config.toml
num_hidden_layers = 11
num_attention_heads = 2
hidden_act = "gelu"
rope_theta = 10000.0
bias = "all"
init = "trunc"
beta1 = 0.9
decay_shape = "linear"
doc_mask = true
max_steps = 3856
Each number is 500 + 25 x the weight over its row's rms, rounded and kept within 0 to 999. Layers, rows and columns count from 0. Numbers have three digits each. The size before them is the row's rms in percent of the matrix's.

# layer 7 MLP up, 768x192, rms 0.104, rows 279-351, columns 0-95
102:521496556516532522529567480473481451506518487550512483486444525488512459468461490501500497466504544491480482511506484512523530503490497495457487495501493525518530523483517493498489516454473484539489460537476527530498511494513516443543513456501508499483547533522509526504512498481469517491
104:472486495472511509496501515467507489528480480491533494436533498473517434471529464449513514507535446489501441542530498498462507491495502523475518516501502513496536493514498492537510484523517493469493517544505495485548494442520553484495520538507489530485488503516478494501511500505515512500
112:537498485498534503489512529478493503505515491530516515518459487489516504509470521515502500488526483511489473499480459434470521513499476496446511468479526520477526508495486487513519471506502530492498478454419488520540509499492538494489496471515499500516491495492507513532502560485530496461
095:521535458483539517456513493524508449479489471482546453518452521483490468484529502507536522528465553520499473508460549477477523488521483497480546483518504498494513503499515447486486501525495520472492573504482509500511484521483540485527479501554491521537530493467477502439505480512518513476
087:498489519459531520500499492512511466542512506519517515519522515542493481484522508526507526476546471477464474539522486443505530485529494493479545503504523505464502476478539527474487518510505545476496499524475464474495452510534460482519469481517531510526475477487521539486531488437538500493
105:513496527509458514463567493525497508481507497459466452509485486506533509496464505507489518496498478489424485464529517482490520526500474462507492487478528525504489513489483494469465503501519495488533544497497495466544493555503488459498492559491507487489488525530558504555499493489508519490
103:513531487494542505474511528506504512530465491517526488487498509498498435477536529476468483483503462538472489467502500485517507485524529489492536475504466443501518498494507473532508463527516523499536481482457536496513541559501534448517465497489497525507519477478478498496537491510493490501
075:559527475519533518437508467573509500506500511494476491506509535510513487488494511519493524446528518487526478455478513512532489500497466493518550481524534502497500463453540518478486485501506529463503501517488513483497504507514556444491513494485533488511521526515502525470481459510502533507
085:518542518478466541483506520498511439509466534515501470470493506498503460497522501493509494466502504502475490484522485474490526486447489454551540463551490465513508516544497526495483502535453503459524511487493494478513527540511446446514451527498505526490483488500477525505525478523562535465
111:532497490478496472466528487502497471483490489529485482509519501537463493510525477531483494510493477444526507475474514508478534469487518437488542494500497525494488506523533463483522473485504517494502519488525494438487504509497488468472524484488516529515509540483533530490515534532467456489
107:488468432475561514499482530553473488514521515503532520509500517509502524477480477505518509494501481454488520466500502525507487504485470478498483481536497478540520478466461469530467482519497533493537471512514454457515506491519550527508483509521492515517478471477524514463523489497504488473
114:484462468475515523574515493507476503520452502525526529484478509504576486499497461455536533469516510524538508460523487488482463472520456520516502475487521505493551539496537503492488444481497504521502503526515503513498494528494528494501478566490468500524505503490465460539536531540496499524
115:450467501537515486458544517533458453522480494482480444489462518461513491514496461518488485503483489511503515488512507552541486496500509512503522488509500501522511500528527511476446464510526499496545542485500505463497510549494478489466506491532483477475521522474490518529499521482435518481
092:473509472510509500523506473516502446501484433479505479506488501508497466488499502517539548483459539489509483485520495457487565440482489473494503483538471504511511559523523472497504510510460513428525511522514502487467528541551496506501489508522484478528524514524520553488524503530547484513
115:556529495460540498514510526501528488558502445496476512449532510477482490470475477473460506519492531498488447468484518517523492477500518442505480510512527509519501433499485491475500511520494520456502501516504465526509510486523487480487528503491472487469468496484459502433491519548539524449
115:549492525484490478499488471509496496474456512469517467512491530469506504497479501472471480495495527456524492507499473497522537546477451461481475484472496526545522486510482547472521480531477500481505482512522524489547489463512486458506484542484477469489499502525498480486504508510494508513
103:509519481495526529473500488496483471527500497462534459507488520535536489496496473501466468487498492511511490457465476521510540468437481505492529548494475471539581477468535504497481443544507510488495526524506486459487488522488545494495499511472503541482452525510500499495495499519547526499
098:529500487470534518456467473506492536494474476469500497523501488474491502504500461495458591461514534491532474534469473486471542485469497510510512487518477480504530504533494545480536516476502507477540512489455507532542492507511501510526458520496522448532475492536514537498454492494481496512
110:457506499474559531478500491513458481492513517525477458493519546521513522505496450466503509479511507491490466441490501468538487476472496490453561514471524523471544474498550523463471441546468492506475502528488491495476467496484499470534506534489473520526488510490477481490451523509523512515
115:534521465487508522465520499471474488497538496508517473551495520487550516508494487478503523500499520485497516496488547494508518513471505485469503518521512496525518526497541525481526502478538487487538472487454472471520491514474472473503453513482480448483493469510487530489473540495497499487
044:522514544506532479474509496508527438506519486437517526518510505515534489491478480509500521526510528523493465474528539461481516522465525501517506491527486555513526521506518517505500485497525509472525465516512517493510519544487520467501538517530511484521517484469494471509536471475484489472
112:488488469529499480494452527541506454495507496521516528524520524500508495468494495511493498508468500492519489509519501523465516473455498492510462477496492505484489492478510483469507478492466496493487489517445471501549510506469534493557515501520493514534475485516537501535533515528526507516
110:478537444503527494481511431505495522538467493485504455480509523530531526484524507470502553487485476462512463503522506515459485517509508524503497472527506492467500494520507495487518475449502523462504549499493536446512487466483506497485489499515477548439500519487522489545534503492543478473
086:507520484494499527446520486508525494541451495461525520458507518517468481491529489512470524487505470508484522480496482503511498488498483511525557442502503485537529481488506501496477497561505510507511500535460494474518490501543532471466507525504518530483544524500517502477522477528475489483
113:496532495462480461518507491476545452504464522482508511547506499535489504512519461476499477490463577498515449483501490480498512477529495463520517488519536538492497506535451511495517522516479503459517546517493512468485496490518503482509491522500481496485501550443545526495496528500456543468
102:442508562499486509467490481524524464514505489538493471505475526485545530458541491486447523497508467500499463486555479464516522503465481496499497482500476511478505472504510517504470490518487529498460534512465512473493471538465542502508507485488509496525499510526490512501475508512497493528
038:532488541509534528457487513538511544481454492475472514559477526443514482480523482503487534490457495482506467531524549492511543516512496527530533498473502500533498469475492495500488521503492511466510533526535484501524551549556486457530501514554520518501500491506498508482521457498520518512
100:510492482486506523556512523488532485488463489508511514464540511473488495456535521447523493488509501515485494480451510479507473519524503494526490496467454518479509497476486509505458485531478515523459511597475555495552537509490512505506484487542513476513506490512491506487500491472532502490
104:495516468475517521542499488486497537505504481560493507481496510507468503477530512489451500497509503463535513485485524482509492472484503504482535453479535503494495466480491504509508549516505495500501475500471500478543511472487553462501470485515477447484467503448493482505513504501535513489
112:500513470513482554508540501475498466489496453505503504450514534484476465442490521461480490479487489481514475465472543505524501486536483501482484481528503473515494511486487524486486536495537482463489500525553504491504506478533544471519458524529485479487534529442488492471497502529539507454
109:504494488520539505481496504507440546522482440520477507538497543491506444454473520507459462483499519497499477533493536510511503501520515480461493486508488501553548503480507495490530502482498514528501540472510530501528517490487484450505548487480450479480552490447508480480492503513542508456
145:520530511489494518491494480482467496532478482513507517508493526480507504489568516494470540498500501500507483511463520503506466502515498438495571515502497495540521482439504505470506503525480513481531517486520554447513478520509482495498461515492475436471520502530487520511479497492487549473
107:495496455465545500530491524493477487493506514517458492528548495504568480502505471474525459498493520523502494506481503508498552462471522496481511504522507513476490519494489541517512500486480512505500506515489523501530482503530482519507527535495507480442455505516524490519496520495463520513
111:526504473486483513507537510502498484542479506509495532484478489467523478445498531468425458505476513516514482464504498456498463522551519515502572450483506488489517481476485530526512536481498550489481508513496516507522476480513520414534488489482476500514524526504516502451485500482496531475
110:499531520422542521463494547464536484507471488490498485473504557496488455495504515543488545495510518495498470462506513505508526436506451477543537483520478521475498484516465485440513501506523483544535485527489490495493523480531512450549530481462482529469517498519470544523491512507536490475
113:478482482504514468534522515521518507448491484493516505510492503511500471432521498497474491511503490491484479492484479476506506463559477528483494523524482515504528522444510482442462500543468509496536520562499480439512488512514512453542492523550451512479508495499518478555532522532506526521
098:486503506486469532513532547522497452552525486482489504486509508534498522525500478497514513466535490492523498460499520518533497485456481501530515476523484517529494476486542529515487478451462524488532486500514517473493520469513517493487503490490496514493470517495541517510477508469486468522
118:507521501490497513498562508520485500472458496478484500457455496495476500473490496529513565564504471520496472487487493489487485518507447468469496449540507524580497507457492492488471538486510486495521500535528467465515516499516478511517479534502495481495531502496528496527505528504515530491
108:555497536479531489512525481462531459495499477522557488476486528515484485493495502482483509514526519498538498458497494512489495492520521500500528466531452482490467509513564517506507439459514473485520526475521496467513495474480514498496478494514447519470510526460514506479488517453470541469
116:483470507504520558517548501490499490473471485503501521499470537501502492472503477496524528487509466503530460495553535525523480499445420501503492469503492472493502520468514474497473439493512504476543523520456473502504485519450528505528478518513501513523467502509493472511494519487482492496
110:471580500470485502503545505541489482483489489472472460480480486454540500519522514518508514476522518481494484499512524428518487536467501473468517501515526506489477501478512506502501488476530489506480486497452519440510506480488453482476482462511468428459502530501501546527499524518481516496
106:508545530537515474503497532475476524509472453483495502478507499463522473472473434495497512486552552504512503513557452496454489478508460506486535486494535521490493470517522463500459537490478526511526500488509493507507516469500506463457496525520491511488464539468539502509530515501510475467
110:480495513469486528495495462526490501482488479546510458474484521482526501495533462473443508504498556472525475484499495508516506522492530493501532507549495483472496525537507485475506518493456503532524531504464536496536470510502482454475495510490506498488525506503532517487502510482510544504
099:495483484451486466517485490527488527519489478454461443525491536456517479536490495537495483490539530519481493455479513466485537489505443488507527488473485484517497467505524517498503430517469531506533514529508503474507494505525522518507525501537503455462476477545494481493503486486485541452
115:468502514495570532481503446518521509496490522553507505515503490480518466475509489455530501498515492509476446461498498478510490461495477483485569489495483507475493508532502500488540506519499494479500494520494549440499520481509483500510422537535507492526480475470462497507467516492522495510
120:499506466481486507465493507529463468524479541497487509534462549478543503508572478531471526504510528473497473492486525513504470480453534489460544500539533489525504505484527548512513505474484481498524481509486550482513444514505490489512487492478482425456538515532483494515478541497516521480
083:459497532457502485519521502471482523474480471468468454540544535452497521501520458500483477539496464486506480500519486493534499519512521470494508482493495488498508502529482546483515490504528519520491559481446504527514508507457500486485519544494516455521478527507467514568505499500508516522
115:484486475439496503478522530582491486542516447516477527510490516486524505501497514509508488495512492474545502515507485531540511498503513505474487483504456535499514529503501501470500457527477529478580463482508465527510509545486496401516514465486487469506481509497530526494531518489486500474
102:508513458501533533535485465513463483542486513524499465519498490483487550527535501495508484486525471489540488495540496484538478486472516499508501500481513485531502536493494497464493512482499517494489505510486524510553476490529489512489490547448515472496527500486474478497549507521506533497
106:517519499460507536476500479499479505545492501512474488479496545521499482515481474412479490488510521480461495473545469495500482527522502486518514532533531497525522521471490509524480508518489511537522499499496503486566486501498466483519555515531473480452513519503495503453529511508471545514
016:458512476530500541530469515485503506528542481496497468490521502536515515495498460524517556532524492479538506510502502482531502495503495493491490496454464522486490497456513494454485526527534496461525512521499467486518504524516501475516523487502487502505505481493534522468515501471475500499
115:540524505485491533517529521537506524505513480500492503491533468504523487478488499493488504502511454511514477506481465502510452490480501508440525482482447517474526489516525488516492507465508487533515511518467539526525485509493530456484408494506511484521517494480495462505441536508507527475
098:476445482543530522506537517515500504520476498522536463526506512527481521431522488522482512476482528513506470469466411492500543522474526504503479486513483508526507554484489523476474483498509529534537500502497515438492510528496493471511496501525476527483536484505564503499515517513479525474
104:521499509513547519506493465484512514546525499517502475536524549496467496504499466501497515470506508477493480499474518516493496502504451464539506517457547500538504497493499513478493542479500494490470527498512514470511537547504551483473481523491507503505539429500600519482484500466500519483
106:495540504506492521477508544517485497557471501525532458498506492448550498470498516487454480480538553465487504459488506481543495506491507469492505473483474506507540496488523455499543457530484483485504461513513548489493473480493502472503519492484465495460509483515533467498525510530510527501
095:481500466496528500497517481457469506479527470440467499446540554534482512483483519435455490535519504502497492510510493481484482496521476496511488494523510533487509503447544464518462495506507508513505500516516473518550545493522503461485530494570502527514546492510473543507505494487461526523
040:554510442519534502496509524512461513534514484493460469495509493515528559495514492486515476475521475477567498479515489460506482496476448473486528507492523474480499490481508500485495516517496515464493488521507518484506527511460529489498514509505511490514504527526540483503527475494492554505
118:500459498481488480479478506529499502497504471488470445449449488513527495453517489527504479512518485500508472505515465505475475514523499487470472461518483492491512451533508539494474491465512495488534505535462466533518555494508498499557483526525528484500476508493502487516502514513485486484
112:472482487473518512483516533524429478486453496550483512505482512543511516488496489487487534480499515475481491512496486497523483494523497511508495499510529452508531523438507501509502505499479503463493544507496492507515448539533560507489518502526454476520501493537465461523534536507510517487
111:514483522508490512493503454474500512500518490455486508558496502482507485493499486467467513490485504467537505478458483495505491505516486472520502518458479494524530529486478519498499520533484520456491548505489520524469522518512506527542528514506516512549507451497529530531514502489478508488
116:523501487479514494446544466485503518507513516491511481466448492517521535477510502482494534507504502481486480476497457496479524480511489495477503455476538504511533501506485471488477498507507505529528512524462493462514482527480526485533473529496520496547509499525509527554488522506521503494
093:502505470517476508531530549475503469518511516512524503485483502532490424485458499495482499477537515531509499466501478547496544505491506433522521519540493510515491488519528534524484528554491508455471504484526476446485489479506525485519553507492515556485480522468502509474487509489488456519
103:474482463478528501469543479491492511477489528476483474482497539500503518485491498487489524489467475499524459501485506500477520479476456473499466484533517499470545468536482451465520528490477480476525460500476516543480518467539495494497476498511544497550556490550490496538497508498476496520
112:501497458461515547518523507522475512517497498499470468518471527497544495498514510498503486493493511476524508534510483485519475493514508476500537477503468506469493519477512505478457475494427522486512504507483522515540435543512494503500515518522420485519532460481471491497518530531491478486
075:507513533507514511522481537506475498498479491512498476506515546497513510496520489446477458503537503519469531452547475449504510502497475508527504471515479519488466525492515494506475524506508548480566450515505433488503503531504522505505515544453505518485472513456523491499522476489505497489
113:518482502469528502481502489457489467479493530526496508497517545532529496491488481465444475511528537506520458474468522514527521497487517463500501490508500529495463533447519478524489494516498499487517485510468502493506507486494469462443506495500500468462511473517478488532502511513510507511
097:521509481508510491486490467521507470497491526500494504505494516511512489527538512462494521520492513520517479517532502517496522499443468490506528483504463506484558519491504513461517514493536519485522446471516505490509533496524500500492479458473489509447543527479494523461512519502492457516
105:460491478504524493439556520507493519544443502480500517494526535505523447494568483513455485514508566497515509431513528509465490487485470463524516454504493493512564485470521441507494513501443516444485521503471528518467483504500464479507497466542509511474463466494499529471518494515544490497
107:497491570472516521444491537504449490497478485486494517503499484524513497518483492490518525510527515494490455557538504494510454489515480472540488502489531439464554500486466505520489500512503483472492502503497506503521489531517573506472460511518497528484516540512441486531508500525461481441
108:511492510475475522502467465508521478532486434515481479498520477480505513506499501544468472523522462499508486483495559485518480532505459500498468461509472454484508454509503525464495508519492502480527463519499509490492512465489528482510485504469486500497516537520449525516508515500491507535
112:491499482487488480520504507486497508495549485521479538482477525457512482452556519471483499558495501476497519493531528552523488512460483471500499452486481504550559504476512491497488492516464471461501527502494473488531482479455534468507505520516499496494515458503520468497532512551492530486
105:501532496497535510463512518495472513484494507488471534498471478497503500502481488452512524530524471524510510485541497482528508476472473480588484448519509485521536508464496526484504508524498529485554476479460530432526531494525473494475514460488499474486530495488538508525529500463520490513
110:500517493493474546467521523496517479487498494466497506482535530515485497485473487529508498522488500494479523488471480481497483496490467499492484465496485526520542483493495514477471503529513493511485532509493489503496541457506529449534512533519483535512534552450491490504530520481485501497
# layer 7 MLP down (transposed), 768x192, rms 0.0943, rows 279-350, columns 0-95
089:524554499483477478488443517495480476498472495483543521446564482484484506509542495500523502482483485523494506483517499454548530476519449496489517482512482468503546498481530493518526484523525487493476510488489474503501451476456466520478459553462496482506497514528515526521504517546490502513
112:509498438510531516497464495494526496484521507511457455530476541442504527499482505552498511508456519515507499456476508481509504469517455480538527488503495494511469529494468503483510494482465466497510501498461464520492475517501494504539491535528471475501490465442516485493474533537461518525
119:466471479534460541502486476464509508492518505516481520493497504507499532497537504505499533498429523456532494472551516475503504495495507523513492524486507505482483494509499481546493495519489482485491537487502442506525496533508541496530530514548478479517538496521484490478500533485533514539
088:516500522516479462529506498463514556544538493534524541505465456491494513496505519485500520464525489537468528511489522475529528499483508529508487518504506508466456485473462484556501504510477489475527492482492507516493518445489505534502502492503505501487462538485537522501482516480516497548
067:498545469534495483536487529517495526456508493516495515520484504473475498494482511476507505505492504490513481459503539528504501504441475496469526511501517482493505492476509494473529502483440481488527477503510512504481489519488474498507491528516503485479491505535485475488506599465491474497
110:464462495514531511463530526465548533486526486506518460531495514493525544466478488504460498480551504518506492532469524451496529492466533523475498485518477509505534522493500482466501501524477531502488504473514506483506487486474512506488465495488502488490528470466483469497511539504532517506
099:452471557507516472503493509501486479479472468429497557484566502446460560518484470542510543495511552456465543471506515550477497493502481493528506491501492499483512543470493540449494491499492499475457469485515502517462486502553487504487510536482507497492472479480488526518509472505511508538
064:446465507491490470518499536473533479497513513476523503506497484461484517501510495471510493495488509498460520516507488507506499515470538513488487523519482522486505523544477508537522489484559505515494451470483473507501527472505492531473511509508522515492491486474495498477540582512503496446
068:490480486567520469481415498494506532490516467521475469496509521492481543510465463529477529569499482516526549512510539487525490518517507493474495502457515473475474506481523504545509536496512511497505515499523508517467464542513512520520508482546510535534497509510504505483487550516493497507
118:535508486552514468509466489535513497527497505536479487514460502476488506518535482495534501478528514483513491487518543524528505542502437512503445459530509458466525491433514492527523538513525504502520469469499469546512476506473506492529497513504503515505495504497481478502523516518481492524
104:526495549479521501511504485528464435470501486508479533485499440484522453511499515477499507507484505556439511551516484472510498493509530518477528537495454499461508534523491500503496561449497460499535470507506508451480491502501490536530517509484513514460509523484493488485517531466459479526
114:500518471485464466495480472522489484497534474512489498535489492517500491515504533526527512512475480491491513500516518533501484512490516507509499511539485525559443479498464460481527458472493525487525526482478531472504485551518483481469465516514548557455461552501488482525505520470549442482
115:465471516515498556524490491490547495459466483460480495519478487499504476497492460506489506486492529522526477457568500549503518504475490466484474517525515486506474499529476486502487545508470493480501526490491518518481486511450490504514524513513477557512544496522533485522510560486484558518
087:496526517507506489476515511475538569458501504526481462511513514480506551473476510488487478493529482524461471506504490499493486520479490521483489471527522469523503468440468497495481502489523532526498477512495488552494501508471509469476523524479531523498492534496457494498500538510506492510
120:511486495498494524468497517526524527440475497535500521490503479513533456487534454507516539479498508527500462529505498496538518518478465501551529506527508505435515483500512483513475485483486500527504540530496487522502515525508559513545495507509509522501480467544472452520517483499466504525
128:519457488541468505478506493533529500502541468537518482474454526555512484489474490500500496516524481499547499530493513575509519498490485516459514546497477485501497525499559509461478423494515462476467491479491510476495549505539504506476457478481505505466467499508470482518482469522510471491
099:531503545483520490509461487496498478509486488499500538507508515486530570444509487516517491487498509470503509511455486490453524499547508549502463540515504492462469477517492508527532474495523491493498498477465514519493502483490498521484487520547518502470493514476487492482514497496500479476
096:500503513511478501575503489495530450544493522460505515471524474504545511543480540494497498483497511500498523465491505514492477520538490519529480507470500478506494504504534432466520526466532499474504545532541488469466509486489467494470529467478475510477496481483453476487520542512490497463
113:530480564529485506526526518487543483449496497485457519466520493487535510540470530509552499454463495499490501501504475486492455516485510490521502472498523462500510456487486525505440503475493465493484495499492506505505522504513520494497537491480475445486556547527481481513475510477493467500
117:509512523524506516484522485487497512518477444468475493485523515539514495466511479498517491539511543545488550517485496488510501535482533508486495507473477468511530518495502543483514492526514485475493483444483512518494493526492504481517508504501522479502496506524498491498486480513508508521
029:483488478502482521488518519511469545494476511516496433523516465505458522504511487504521491485507491508535529490513465513501514478537496495489439542510514464468492498523483494486495521522509512538471502480484467502477500496492502514542456492480473495495514506541508519475475622480514484535
105:484491476542435479525489531517481483499508508513519526475529513493521553455511500521559522513488487489531516508516490500515533474505514546543481521507458532503521543511446543490494474497507473494518477514503496477526477481506468489500492501507472477503496451513459498528482514505511477524
113:510513554496518537518482510454474507520483519501502483556471542513466481508487562491476483536435518492456535527485471495544483502504513520463509481463478492470502507553493475464501455541472489496488484470515484507497512508519529519535563497537497456545474518520484491494493480472503478535
068:471492487514501483524485495473498520460496540531513455516515514494487527502484497464527507531489583493512494510492460507492462490522549509497474492515495512471473519496530546505500518509534521482522516462530530513487478495495471503507480460530531488477480519506507535515500585485476536504
116:492498496463480484496536514472500496505462466481477536504517487516475463501491519504520488482496490534484537495509524495511498516521472519512583532521484496518503569455456496531482509514531457504493505483535496488491527572545523540530493490467539463466493537490489494473537475484483495505
092:515526501499463456469453543491496503526526480462509541503498526485527511525452497492530484484474496505467491531510493531495510461482522539490518513498503525514461502489497501510503541491495484493530458510532476466507540487524513472441497494491465478440496457522490486476482501504489502443
026:480516484479519512502503478484511445519503497510513468515516445481490511511502507494503485494519506466512523465496448503517509511504521469479486529547504523449494531526484490484514524492495469480468486495502512493504520501484492465507490487473550469497492544496499494498505606497526516490
108:482484478525453520485483507467486437489513515490542530487537514497490501511497511465529501509487466472499505524505458445517512501530469462503467495536512484525520499491521510486532492493506493514528523474497482494515435505487504519487472469486470499531493526503474503477513501507492532512
106:495517511493527487500516448458477503504500458524511508518527497472511465570563541466485504484507548532511500499498487486501512473479532506475501481513538493502490513531488481518503483519480516508486519497515477554519490504512511520481498485477498533531476524530435516483480474497488492501
108:479488498494466542491494472500525504510467493505502468545522527525535512540535489508458503503511492464538509497515493489524510514459477466502480487539503502496525513499503546530518513499533486478512498443487448505509469519489473443513508488512535508522477536527536502518519481504523513496
123:523572507495540461479510474565507506464484464506503471516543496500509502468505481471485485523471520500522470484521507486459483499493494453523469487514496460529530510552510449500500479493500504495488514537489527460512517470506496518476550471450471485506526524481542547516505517535498522458
135:508513516491502504482507505512515496483476498505501488498513503499515507512519485483486521497479499502501499509481507493504467478496501477475512528492495504503485507489482521479514497512500523487510490500483537494499506507509500505512475525497476480484495495518511494500491352487474502480
107:474503502497487522469530510482497516552490521490479530490468501492467519477481526492497513540495501522543523528498524515504493522480466535510493427488492494517524485529480519492479519500479492494502513491516469561497501545544569437508485494480554519467490489492518514503470558506525453474
106:489498504530472492535491498488559479495471487464534469491499501471506493456472516548499451514483509523482510447466506504477491463500497519510488517508501492529520476508518466513456535488507527522482461521489535499527471468517473526490513516538483503513491521508491486522488526526509505532
105:462538492482468503526492502496485549507486483489515481508462528486481513523480472509516529486528533521499426507485479489520423505480529489495495527494471524470528499492476515497501490518530535531496510454484561502508508479551518500532506517502516541500499526503529485493486490472507571514
131:508503460503506497479497472501483533511505483526486534451489474474497503470527505519512538473484518497520516502502500499506516515481527480472523482499523482527460453499474468525442475488528560497508528505496514515515479476441473483467529489508471511481446483488477512484455496454507488562
083:488475482513468454475486489492476520451486533509508540513492466492526503463465493514496536562474534451500460503511522496492567502499495477501479479524499470484512500516514459482495503506541485459483525501471480474490474484492489503540432514527502493516496515540510497520498504530506507485
134:476497497503489463474547511490529518498514487473498526536482464468492478554434485479546529525516486502532462520489521505494493488487508504468503494473517547529478538481506522498475479542459511506507478520506503505492448442506494524530558497480464474531531446478481537522542554506525504474
115:535509504547484505508542507515523479490501497498501497478535468525499490492479503468565472530505489509489499525524527514478486512548500519473507500471554509494473520491530431487500451476488486460486517503515508529522502474493483502536497494453463475482479458525480476496485512528498499483
120:517487495529481503487533468459491504550555490527536474524475482496518514460501500544543495518468447511550492510487496499509504497501489490434518514526512503511509502486504537487521525483524480467493456483524511461492531481452519471525503502468494472516497529536460484486498497510490496478
116:498455518510497526466500511498513495510482452462478538511505500507528486460511540440501518543500510472480506500506493554492491504524525543523486534502469501501487492536467470498532493502458502504482510453496487548504500515542502491470498513504526531454549503475508465497492480516481451503
112:496508520514490562509474469507520526506483520502462470540509524465444505507488492479496500480469473493540526494463539498510505507498506478475497548489479466517551498510484532483472505452520524543494453495497569469480503504495520471521504471520481469500501529498484489455478557479506519499
113:518470501530519459493499519471485486543526467497517517534474498497462507510484502497497489543556476533550482511520472532498501511453499479519493527474497487508482488464511478493542506514522536517514484456559456480490488460479485493483494510522485501499534534517494441480479435495494460430
098:495513470494493524526509515524543531498508482510519504491533480546476493492524512507503495513494457487527504520507469443482519489551511492500496482497536556524486485520493499484521560487502478516471447485536498498497512487476487466545490499506502497507483475478495536465470435469508498518
119:480506498496469488508489483502490500522466480459541470506465475456563505533508524494496512510478454528477497516492529489504534529519518526495523503499510493472502526525534433517488492497464490490481499519431501492515526518475464476455486522487466504486500500543512492514461544536515500480
107:499487501525457509524469496479503491501490463498473499493517484495507527494514488508496517501505501519505517532497516459538494521481496508508485505494466485495526489501498511487546487507500499499500500475482508488512470518489488487515490490483504513499485486506507491514503422511494503492
088:522496463517475500490504517543501442529507513518499520467462487514509519490477499504525507494483529475485543469479515479472538506506475454503431495508501494481505505471505475491477508495489479471504462481547484482481535480521481530479508435530476535503488478482524484498506523499501486461
117:507523536530507472535456501498523505493496501457527468536499469522508520500440535504505511500489468507538474525511468525523538504485521525542483448521528519505472517500474510520512515481511480496466496482514495506558488439507488476462511522451430460533508524508465487544494549521494479491
098:515511509527491522529466498493502499474470518502491478499507459527544468473476504508472522501459517552498502487493532472504499497483451508461467510494540519509482428494493475485512473486486549504519535514494507540467514482510488471493509453489505476523561456502487509490507536476526480534
103:494502430493511499491478505527463505491488488503515498514496459506478503510510512506528476515455495481474523491509490487509539490464497487513497500500512491484469482500537483500498509515540539502497484484459485505461577494495536491523501522488543551515524485486532489493489423521491493513
012:501490472478511478454511535484516535461444532506538520503466501484469510489497515493496517506489475482456501486524470490462484511514463489489540490502521487507497523504491497517526506473463526525484540499470505512498459504501507513496503563528543521513486489538460466472499584505545510520
111:490495520510483558508496491507511512487482492480506478537478520495518489502485534509579502520486471486557550436468519507529602497530486490524515514488477501545520514507473497454460509503520533486534497503525531505530501534482505527491555510489498487487477517517514477528475479479457494522
094:522464501483480523511517504448491533512524521474486509496483460496462517505536521515473500477481493517497525555489511454489490490524512522505589462501493529458528472518549555468485509502523461491513505551507499554493439505469513522476481527527492470533494485535497462472503453480516496555
105:475493495529539557463463500480488471505513489485482488520484481485541513490534517497473447514504497521529486540557513430474536483501479496556484521489512497484559533517479505497522505477512499448519469448479475517498485501475517519523499491482498529455478540466483504514493524508527527535
106:498487470524443508479517514509451490513498473477497540508512512506453453539550498494543487476506504532460514481496496488472510467515534488508534536564499509552491491527480481528524478472518513529517522466511461459481512480536520511516492479495533518485471501451535553491486465500492477559
083:495505494507534497531506523510504543465477529548534446489503483462528516530518551526556516467490520454502456511508484488530506518477485502518489526515511475478453527503475553498535507462481496516455480542457550469491491504532502514484455466499534516500468493442483486463481574455533495496
027:465525527506499485477489492489540466480506527515506526537514520468470457523484489495499521523499521491488472492499450478493526524489500512564481491519494495513502521509486493547467479497491497498513493469488495548480506494490476485493515512500508524479518493471463490456509640482527523508
125:507568470511442464473443476566529488503519510467518476523523483509511465521487485496473485492469512523539467503531447514476512483517531517452523542530463531522501483486473484495495522493552500545420503499494468524497496540510515535490519491500447510496505502508513511493486557523490507475
116:509482485535518504507463479506534524492504512528556512480565473448495480502542516505477536478468504542482473525521494493499518511498521459501478487480484518494494529502502475513483463477494493462504505513438511497487489509453497505531508567510517511469520511474521513507449491483506509517
113:500463519503498499486498540463458489482502489534525460499495502525505509529511526469515532487535503491504473501527533504476541513507442456541474488507547488459507497501522461505508498509519467503501524465461491505475471537518560484510468509559495510497502552497499462534494527494547465496
122:544507468525509493573484506526520504498448533495500500539465493486519507477486514453516485532511538522474532523443514532480467503514498475520514499541524522412482505517515458502459478485501511503517498485454484534495495473517503536479512559505496463522490497522501540536502507489484491505
078:500495487453527490494466492520508498436454487523500515493476502517521513484466476481554496452493527490511521495502590498526507488508524528446533501505475539509524503510495503503509501494509543509478493501493519554512530499510501458507510489486517492486495530505541525471505521487475516495
104:518520508472494497522520483543544531480500472483525467516547498515506465485489508508461483497487479486477483471531458489500485513507494471529519511522465477522502482524498517516530495500525533487483544566465496468516502475499494459491509471548466468471469463477484505508498542473501513490
109:514489503502536505466488524468436515529510491481475539478498506530503472432561500521491527466474529546493458510490526491498542509483486513560495523510485545503539531482469535535516459506543510510501490468493499494495544452502495505506493518487501527483513535496488536518503508488517486460
062:456486482494490476491522448495546534494530523489561533487494486485452451512481508499531530519469515500515476505512478525501522511501507494480468529502535476472545481510473480537493501507532520538468544492485524524498480485508478499464518517490469518520504487510488475500461608543497513514
121:472512455506505545501493503514516550495492482501545506515498444502526441509467520491504507496516488482488497507489542500505436485481507484495555486497510504454479495500462537531473514510537500479475491526502483499495489501538515526524535544493455477532512522515442438506482490507471494505
097:496478488483500487500532532520498500516538504505501503532489470496485516502468500513516449544478484509498501466528535476517495465527548535474475495484498493465498516502506501513480466458512503480497547517469474504522547476510439502512511531515482506519486514477492489502488513513516513473
093:504512534509520507524499511479520527451534504492495464502519516488506521499509503498499511528549494484492520497519443494495468478526505515523503510494457505509443504491515469504462535461483497527492494460526530502476490470493493492503489470472522495510536514464489536504518549538443518478
106:504501509515568485568503495445508477483489496520532493496495527509455480515533500523466509536457514472485493499482425537502511474489474508526533525501510514514455447460495502484512478503500541507502537497478524491507462474495515515484539478510499517501513492488526517463524532459494474524
113:511514523473450522487514484487482509504443555491534460489507534494512496482500519471566527482477502451492493446523481503498528493512488504477516535521513552522485479495510514476467478512520519482518554502485510510513513510554513543510538512544528471523466515491510518509499473497522484503
116:498490514509500511536519497459501498522495487483478518551490513531519494472486539539535499471526477479485510524430505456497498521453493529518512482512516495504481477513504501481442484547502505498492509495532485484496507480513473536511526495463502498532480505495499507551438494459536494488
106:500487479493526540508489496497506505476495467470479473525519523532501536533473509546471519531514514508473459532518488497489456494548469515526538500504480486483473527528507475519519463503503493516510513507457512459502537514500484540478508467429509485490484512516516489518463517507514503498